Weights of a small transformer language model: width 192, 6794 steps.
Each number is 500 + 50 x the weight over its row's rms, rounded and kept within 0 to 999. Layers, rows and columns count from 0. Numbers have three digits each. The size before them is the row's rms in percent of the matrix's.

# up: layer 7 MLP up, 768x192, rms 0.226, rows 98-114, columns 0-191
# down: layer 7 MLP down (transposed), 768x192, rms 0.212, rows 98-113, columns 0-191
up98 108:454563541485505585501537574458483533484493661432504429462508513510530490560418549398583495440474467567501494454593462572441534447449565508463490498522497498503491534403430584486529440498537478571566464498550557544480575439412518520508374534489570576515603525544501492560453541446540538560479499518530553395500582487461549436456543462444567533435495500502478572535513441442558457471530481511512463452457557436409464465477614554537486508458489422502543424522486545448557526481487433499565563475528478485539608469504474439512589467389573542483529513513537542498537525478599465462
down98 113:552387523547459555580562465402455546458520491582566515463520480528438461554470514538546482451521470466558426516447513513530453457483495438539548453506553502572516520476554465499492467489552534425439477510558450534526471541535622538502539483585487510463534541476500385569455503579459468465549508470578515504497459568524551502445585535445488572504425449541424467525501460495546445515577495558449502508520546566512405412385534455419439484538480458475499560521454422473538442449504482471541565513417556540505555479556583450525509426573572564458490516352409457403605505520454471430
up99 095:430451502489538455398449523512518364476520477548508466527492537546524514601527562553550491548371567496622559507475465558552443524515495465599470558484427487515430471460514463554476551547494547550501499537362386489556470529477404487507537566554544540500552501427462542603504494505537485475471510501560474539505456507516563499621466509530443507506421613552405488606438392468531536443513497496520452494525446533462383514528512388453445521603503484547513544484569569536489491489563474536492447494459484484490470551466526557432503412487435534446465438469494436482501448489514505437
down99 099:513548557524449548497507505460461404521483483517467487477494586480542516456517603473364485461604514578372495483545598526462499439606482634413479562555454433473576484469515544571527522505528536427540436523478457563488628486421435534467472455539503462554534485584503473440470507449488512579531543481479498504471561490465456506467441512511518521544408480471491508497408569485473522536475381530593542544569582477450581455492426527531468535527488520512497422498467558470387541486503548529525514484478472540547446518515498459530407421568485481536491570505502496558429478653515450519
up100 080:498513568502503486568517547489529473478401466571523417464478552514453404456454511491557524466498464524392473572517444531485473491523457471537415474591468438538522502493596504479555477527485495555445514495508545430675508517517568538470501503454631512538513473562542603426553465551533533438496508480537571517468463480435518423442493541470441481559511428525478550441544471511511495572553532479384480419519555470568426522529546575422440455465572408466579428438484528433537528503434512539504497435454419451498553472521498492552546538556570431425521532586462438491448639503457532476
down100 098:447563500479457494508588613467625489356474551452521473491526456484472592552533494512533431438456400545408529536493542513502445453535504516443510460473491532532536566515450429485453495507512478522495433488468418495508612554476494545443511555558566598505539539527581398475381614530578537501578496519535500539515570583528479558444509478560538496486436538449468432462485538562495532519471555565524521447395466485486481493483449478589553512562400418464517451580581425482549402486501460450516474491485554491470614462439553535472526428478485574497487515542507513477541420523488523454
up101 101:446424555401536557525516452432473529598422542587495441438538465521465496456468524590465506483561526583531477453545446458472495500530506446475489414473560528503451580454474511537507557578531531642533468471467517540428502543458557461520517531592462573521490583553563523490473417480420501503516460411492442401374489492422461491483474542513509500506556460520451498578394559444512387521465475580582506376571504479565569595572430449487546486506484531516509466544465494568513534538479455494521513415527386462455549493412448536538539480538485486545512480454512534417450512547545495479
down101 102:502446592480561491508436449518496545542593567529410569515562541517498414547483391480417473477575488604519531439540433437490566475537400441494397440494417434413495503517485529583543525477520430504492598547421603484456501604388473575464469417557464512494552490497513506518443515444509595424440439420549515503468508521494514608498546503522459583491541531487529454530471391531538473415549494534479501558565378513467482527536516506512500562479572585495502548462506520413473534414532519420543434465447498427538507479482519498551485501557457450504428521493515480526527506456488481435
up102 115:557449468471561389497488575471523474524474537549542372529519518452526455473563549556434491543545518509490434518517479539464614507541593447596457467474543490488592554472492476448385492498574515404484544448538363532498492485487498495463437612539487419542523393476507529488520517430532523548418491448452485486531553487442536466498505454564433569575500485520538488415484394501565538503456477476545514574523569482476462489575407428536521598454527531511456489430613600449551396590512448473467452515455483568483572545485454486464499506510514533429474465474513519485495480598531580483
down102 111:533451484538511505541509574506510456492570516464522563554451534423534462462479480506567531479453590477482437429485481477411528466429549490519449508472452559486549498480459592492525478511578516518530507451544489436435448532474476524402598442548482501534468426496489431531542505607503429426549499508565535435606494384535533475558363503529547483501551475436569478582566520525534529515544606601380480523539578515546512602438470586543499444636529484454443478515438483424534500480464551513463470476482489596498539594566575425476467504498500436386476513459574461486552508483511520505
up103 100:476448501569413480475431546507436487465390556447507494544483462474533482563526567512397517528515408503575434432574436468447550526536519555485642612515562504554525604512514436505523548459504564468445422520460482528501590549421443527419492558454463461503583506570506568501501477562521475546471548482511469593510410518497479478481575502478503534479560384430550565504462478492584513589518475517464509531512524569487534541598489410547433421541531493542602480544416469561508461545513444483505438459510552515368457480525489495454566529462509508517444481460573541435557491507574472563
down103 104:468442397473491495527402537528518460419565535458449368556408525456467525501533524507528639486441430476501548527488404500491528493492575482505501397452570464509537588488444538492456469489450568507506581403398451594494462418534578554582480574466483478465578463374525510524463425467431482442443499559485509509512511526500417445468525516572539519477513506437533594429478550471455522470511509493400488540519474555535453510492459529546591503509497498392450486427448554484463436561529500513487476536485485462424455558444416541535584533400545552574507494507488513574523500572520481552
up104 093:442449560459480478470562482501502551524466542494545577521493551542473518444479482467478505467474482499540463505462419505570421642509480475535533515386500513504410485555431533442466447591527401534575481447456490484569537527500503485408443491428568514550481439543586523508486481457498494566514484381516514525467520409464561551471560496489553625522456561544515541414488541540414587467533515446513438463559429516544548413513516469555398534447499502568408561430431650483524426495527521510521444443538454463524479490493451536559582462556447439493451552435450496552475535391520446527
down104 093:456561468541524533526413466595508563406626500468474485612511563543546428443449545433512566441487511482536510436442565458390567430511577458556510507486576528502523419480481420519510546498469483454547516525509554476489483559535499452431408487497484495587453520457463385506534554535504387502475531526508502594509483510483517591461522410416505455456517484484507591468510468538518493470509507479408608503521464409519455569618487478496468493405471429456568426496499503557533503446534515490594469524434456519462498485495513569516476566575444342503530530481522454484515560461532451575
up105 099:499526491572443539496476510559494549352568472491509467454476535565569489415401470570531461493508505427509429585530452431361579459515625576476478573468456431590534481544474510513476598524456496478536538544554437492566487431465515563435583560494388480485504493619468517510518427498473521419495553505491407499568450469501563583476477523500525502538496482480479538500447497550527509514519456530513527560446465546496506522501493571596422586466490529529547503554519406471505464477528494572472502485378500482500450567541504465477568447462462489556473536420536622487620481549448536489
down105 100:401384523517477509436445443626511495535502525539461497464435531365474463538560510368512484487556606510501621501522588436435489519495500484433441491487464538552426517521515520340502468470529573482471531480596511520526428494537461535550485518529447524494444530400528425521558481479469488488451624510422545502479492413529503554534541497490478463520433496502551619494424484429484539451545546552461546492485506523458450452499594454502504470628469507485444490442480470531539487471530401516584493552497537592550478581505535439476419495521488542482592453554514556499496455479550450506
up106 104:570453421523506473485570491490483481612461567504522456427468519446562509520529556561548503551477461522447432538503501514462602497441562429495415579502639546512439567554478470452582480529449555516530472566484586579607388517511466468392492508532448517478515490518413538481453536541639549465478564429493521593406514495559484399492506540541526442435497591552504484548459490520487602552445464546487440480493523416475485435518486454519514528530484497470588518488449424533507476530484509506630552488459485518529426522508430458477487516507510529540467488415409486498498401563560577528
down106 099:472426565484506480536525522547498416530540428425403523525580517466436481456381595518509489510519462520542497499484547546420517590512357515498585474522490545602607430432478512473417508552549470535482415476607479534400559493534505508545535430474525503493523401470457557503525566458492416586571515523498410557500540450494400505464498471474544439514507445444582490513485575535670494543466511470457555535486468558555533426485519488501456503557600485485573516482475541545467499575401417502458484543486491462479501548524471510463507498553501473492575497471442482438500497502379453455
up107 098:501446481487479464567500476512409546466566521472535612490460548491476593487494539567435537490438489550481498514525482538563451467517591534606450471532499510464507474569476506521496391491445479539548508442466488513481489405507525502508526452446607491529530516534511394544528556621501461485545472434569472520446542371536590491480524550480504591553419451532523554494505589425531596483474467483426511482480403477559513513512551556436489529483490554444390625576552533454459523425483442429550547536569413411444437487475511471523570476574558481478458481496436581534408439533528437500
down107 097:542482535437489486548577404604481562468500459449466528433472445509552493528501465478422483519498527475552436535453407499579450495478538440456503427505455436532485456499524478517463495486512553493501578518513432536619447424565481554560485523542490543471498443394574512468520442516519499487469488467443417569484595491421516543515565551463509497568535428462530515444455431411501476516414478551468455521513440516541423440466480586582484433525504446550420410505397555459491369451583494507582597536439545515443495403532417439533523412575542456431458476523475516566471485568475482564
up108 115:464428534618503502593503501434457499515441458548499514468515529434438460471476483491493433441485474523467382467509464514540476515420510494484491481443620556478542584621578520488564436544467502428480566551435450514539454515465545488496481540492463459488484599550527514472579502558554462548430465439427468573428420524545457509472553496508528557495467524520458456416482407521574492451510598534475445532531482457571406549460425452469596470495510586408516589484544376474513507452535482483549603451491438512529461484619439513513540423450518547431547457558543584519513563492556477519
down108 106:467442502479484534465418471613569447545583495460475566462556395531506579434652519448523487534463440499495558411510499503573529421448520496514460497522463485397515478464507494483560464482486448551437489492476518483565532407518641450468527536494589508547545591454458502482457486479541469528516649429598488506567540499526561468572573492503537448553529534424478416495561372454470534475428552592431415574530518469483476461455484484585511530602490506431496500504488566543520570507514577500474476474489459537490569511603513508505535471491475510559544429493556456465490505540524586502
up109 100:528522420508486551597483525515447509405563430446557456400526443505530519602425586386493465462454476461450520485570387389423461516458511444469446596533415556437483457499490550482528530517538510493529529540420481616541521509513547478536474460471504559530543455536459506467515535454530482606451537513458557502509532481554444510527430526613481565513333535487478540453512395535548469468463568587422455516494541450500479550532529466471488532478528538523486411487468468443503484519536555578509493471475462530528458615493462448639434500515519568518514581495546548489564516520567468513
down109 109:512514539536413513531523592487523445539563578513478414524345411497416535498471392473491495457555528487543502504436605556564424521494484411502484491496466470552436488530492445533485470485529460515503481564450438477564527539562508495441510486583483519582506467518452532443420554414507515529551575507578437582454539502507513495472472487494565454541482482530509499527487444540427445538508447392445549506581487423490519432565486547430518466440434501465498467478549566537571516520465380424505583396514525465498480612400468575539580487433558461495480492515493371504502447510512408428
up110 110:361553494504476485483528461557525498556484588551501559447432400537542473528506425436407596461552497492521412510522493495521475603489577507501429505535539396483499476498452517494510534467493491465590544461499467536509490486472414530562484522470565484468589503519520496594432437519523534524502544459466497513573389527425593554513585543505416455435579477490492466473483470503516509545513506497508542516459372523506497538539595506461477400466499460530485438531561520433553465546455427472511506501461511489438519471468433374552437560607569440505542538525504484419526317479544545434
down110 094:562470430507603488520451446532463444555480498481568542486527480495517482475499577487499605451419531523517568494494530508433525391626500459569378524554513554502433500507467519452396508475484587429496482465567610525533497480556516625476510452485511577473401536514499466568478486429536514462447447547459496479423464435476472457469470457470607501573464488520583571491505540461367461431479568510571495491517578561465516575525419494496563524469488532523453546461561537573535500470528481492411482461545508514546549429468509574374558474405440487469526530568521487553534546558446457538
up111 089:539530472452488460391432497475518445471532463482471496476436486454488525491498496550494425505456512468485583431512470408490482500609511511439421482493566432514432603487506534429491488527460494510449504501521350531491561518479513534460497479560416559570446416561542501485513529472505609444544459522535466360500425593608472609530507515580562494410524564482454593532465511425445629480558563513510494472459509502533425389491590462530431516479485463450459536440481487439464548503442512499555532528446514450494511497439535569553531479492398407456410546489530409505514507514520530553
down111 094:554556538480553485592476492561525404504525512547577488552495560481479408456397502511464587434528461474408537507492553575482421498496491555571536530429509561471495496510597563440488530476478509414494535504456578549580498470549410522469549588436589612523531664431523456529468441456484416503476553495494462512596508523561522459559465573523436447566455513471525515451436608508502472586530504586499536445477565499414500479448484593510444561514497509519488510444539491583510453503513453424449526504532515546511509500545511489483494576386530534515409467390543495558451545493440487484
up112 097:570510492420542476469492460604503487418500439471595450436543487428423525500512458540443586453497469524498449618443483521522529463523531516486551496552471518481429486441597543554490595537535531503392505460534473511504431600543577489467492514487564460527512548532510643521518420449422494520530488429559504514491533451398479533491483464547429554644492469507471487578461506491479417584466544503499493466589455454588445489535464424468504493503510572404575534521500519471513487596606509492474504567515555444580489560475511572602488455502601443496412488482459461442472504568558514493
down112 102:490438479474472569444591503454549464550397509538567523521496545490479519503542425534537531564446478566500471564465416526559502522520496553506519584479569479540526537588494532452489476438485462419456500581491510401426523552584495479422528523531511501478584486482460509575435411524483512572460541438433468507506501656509493528612532531496500548500498401542468557471551403588509507548493477582454443414537585463467539548448501470502490567556554575456477467540509461399504521456383612508509433428502491533493497437493528472562478501502510430504433375560385511538554507500467442545
up113 094:490410605510547470491589440529596547498483502453534554550612460578481477606421525480536460560499464602453525561478558493482485520554533540547585518514496538548469394568513524543514401568536472533425484544451486441431474453480537448496500521556501518656606496514522499577484488456521645513509475516573437462566507431455515544484453580547550544513482500507562448519431560438569494514550520463536518498542431520477519503447479469577529487567524434554506480469617566485487497564429487440438525524399437515489549535601512535479519514523579490533568496550538447473497428527483430477
down113 091:546559547508454488550481602480409520491535471508471403457485519469485464468539530579489503533473505424497495464503488549454443634583460480593522470453522436415519519425550556454481501521556528512476531503464487491557500462427431546508443604597508523516601407468447574469503540466507552408591467609521457508462547514528475431457527508487518479485460521482553469497468457567514627522493650555491477475572456479473524490482394608445518569531532533508504465485527463569517473388615528557541465433539534493549400513519500523524561501527488480485422406497458438443464544469603540498
up114 097:518528423536416508475605547598535582514467477551481485492536410512460524574513526521447495476552524515537511491520530447430540532488506469520484458489417526477528446476506539452450542473511510529478571550577459440553618509497493478480372605510462446434515589529577502431502518561519468473505459500582484550486539498489523393475496535328536506553488560489470460544435529447487451563452410519446454492566556571465474466494477393434451531580632537573443478588432504533521436502543438542534507490542560530539478529461532487466535599516442527547514464485519522600442557466535625473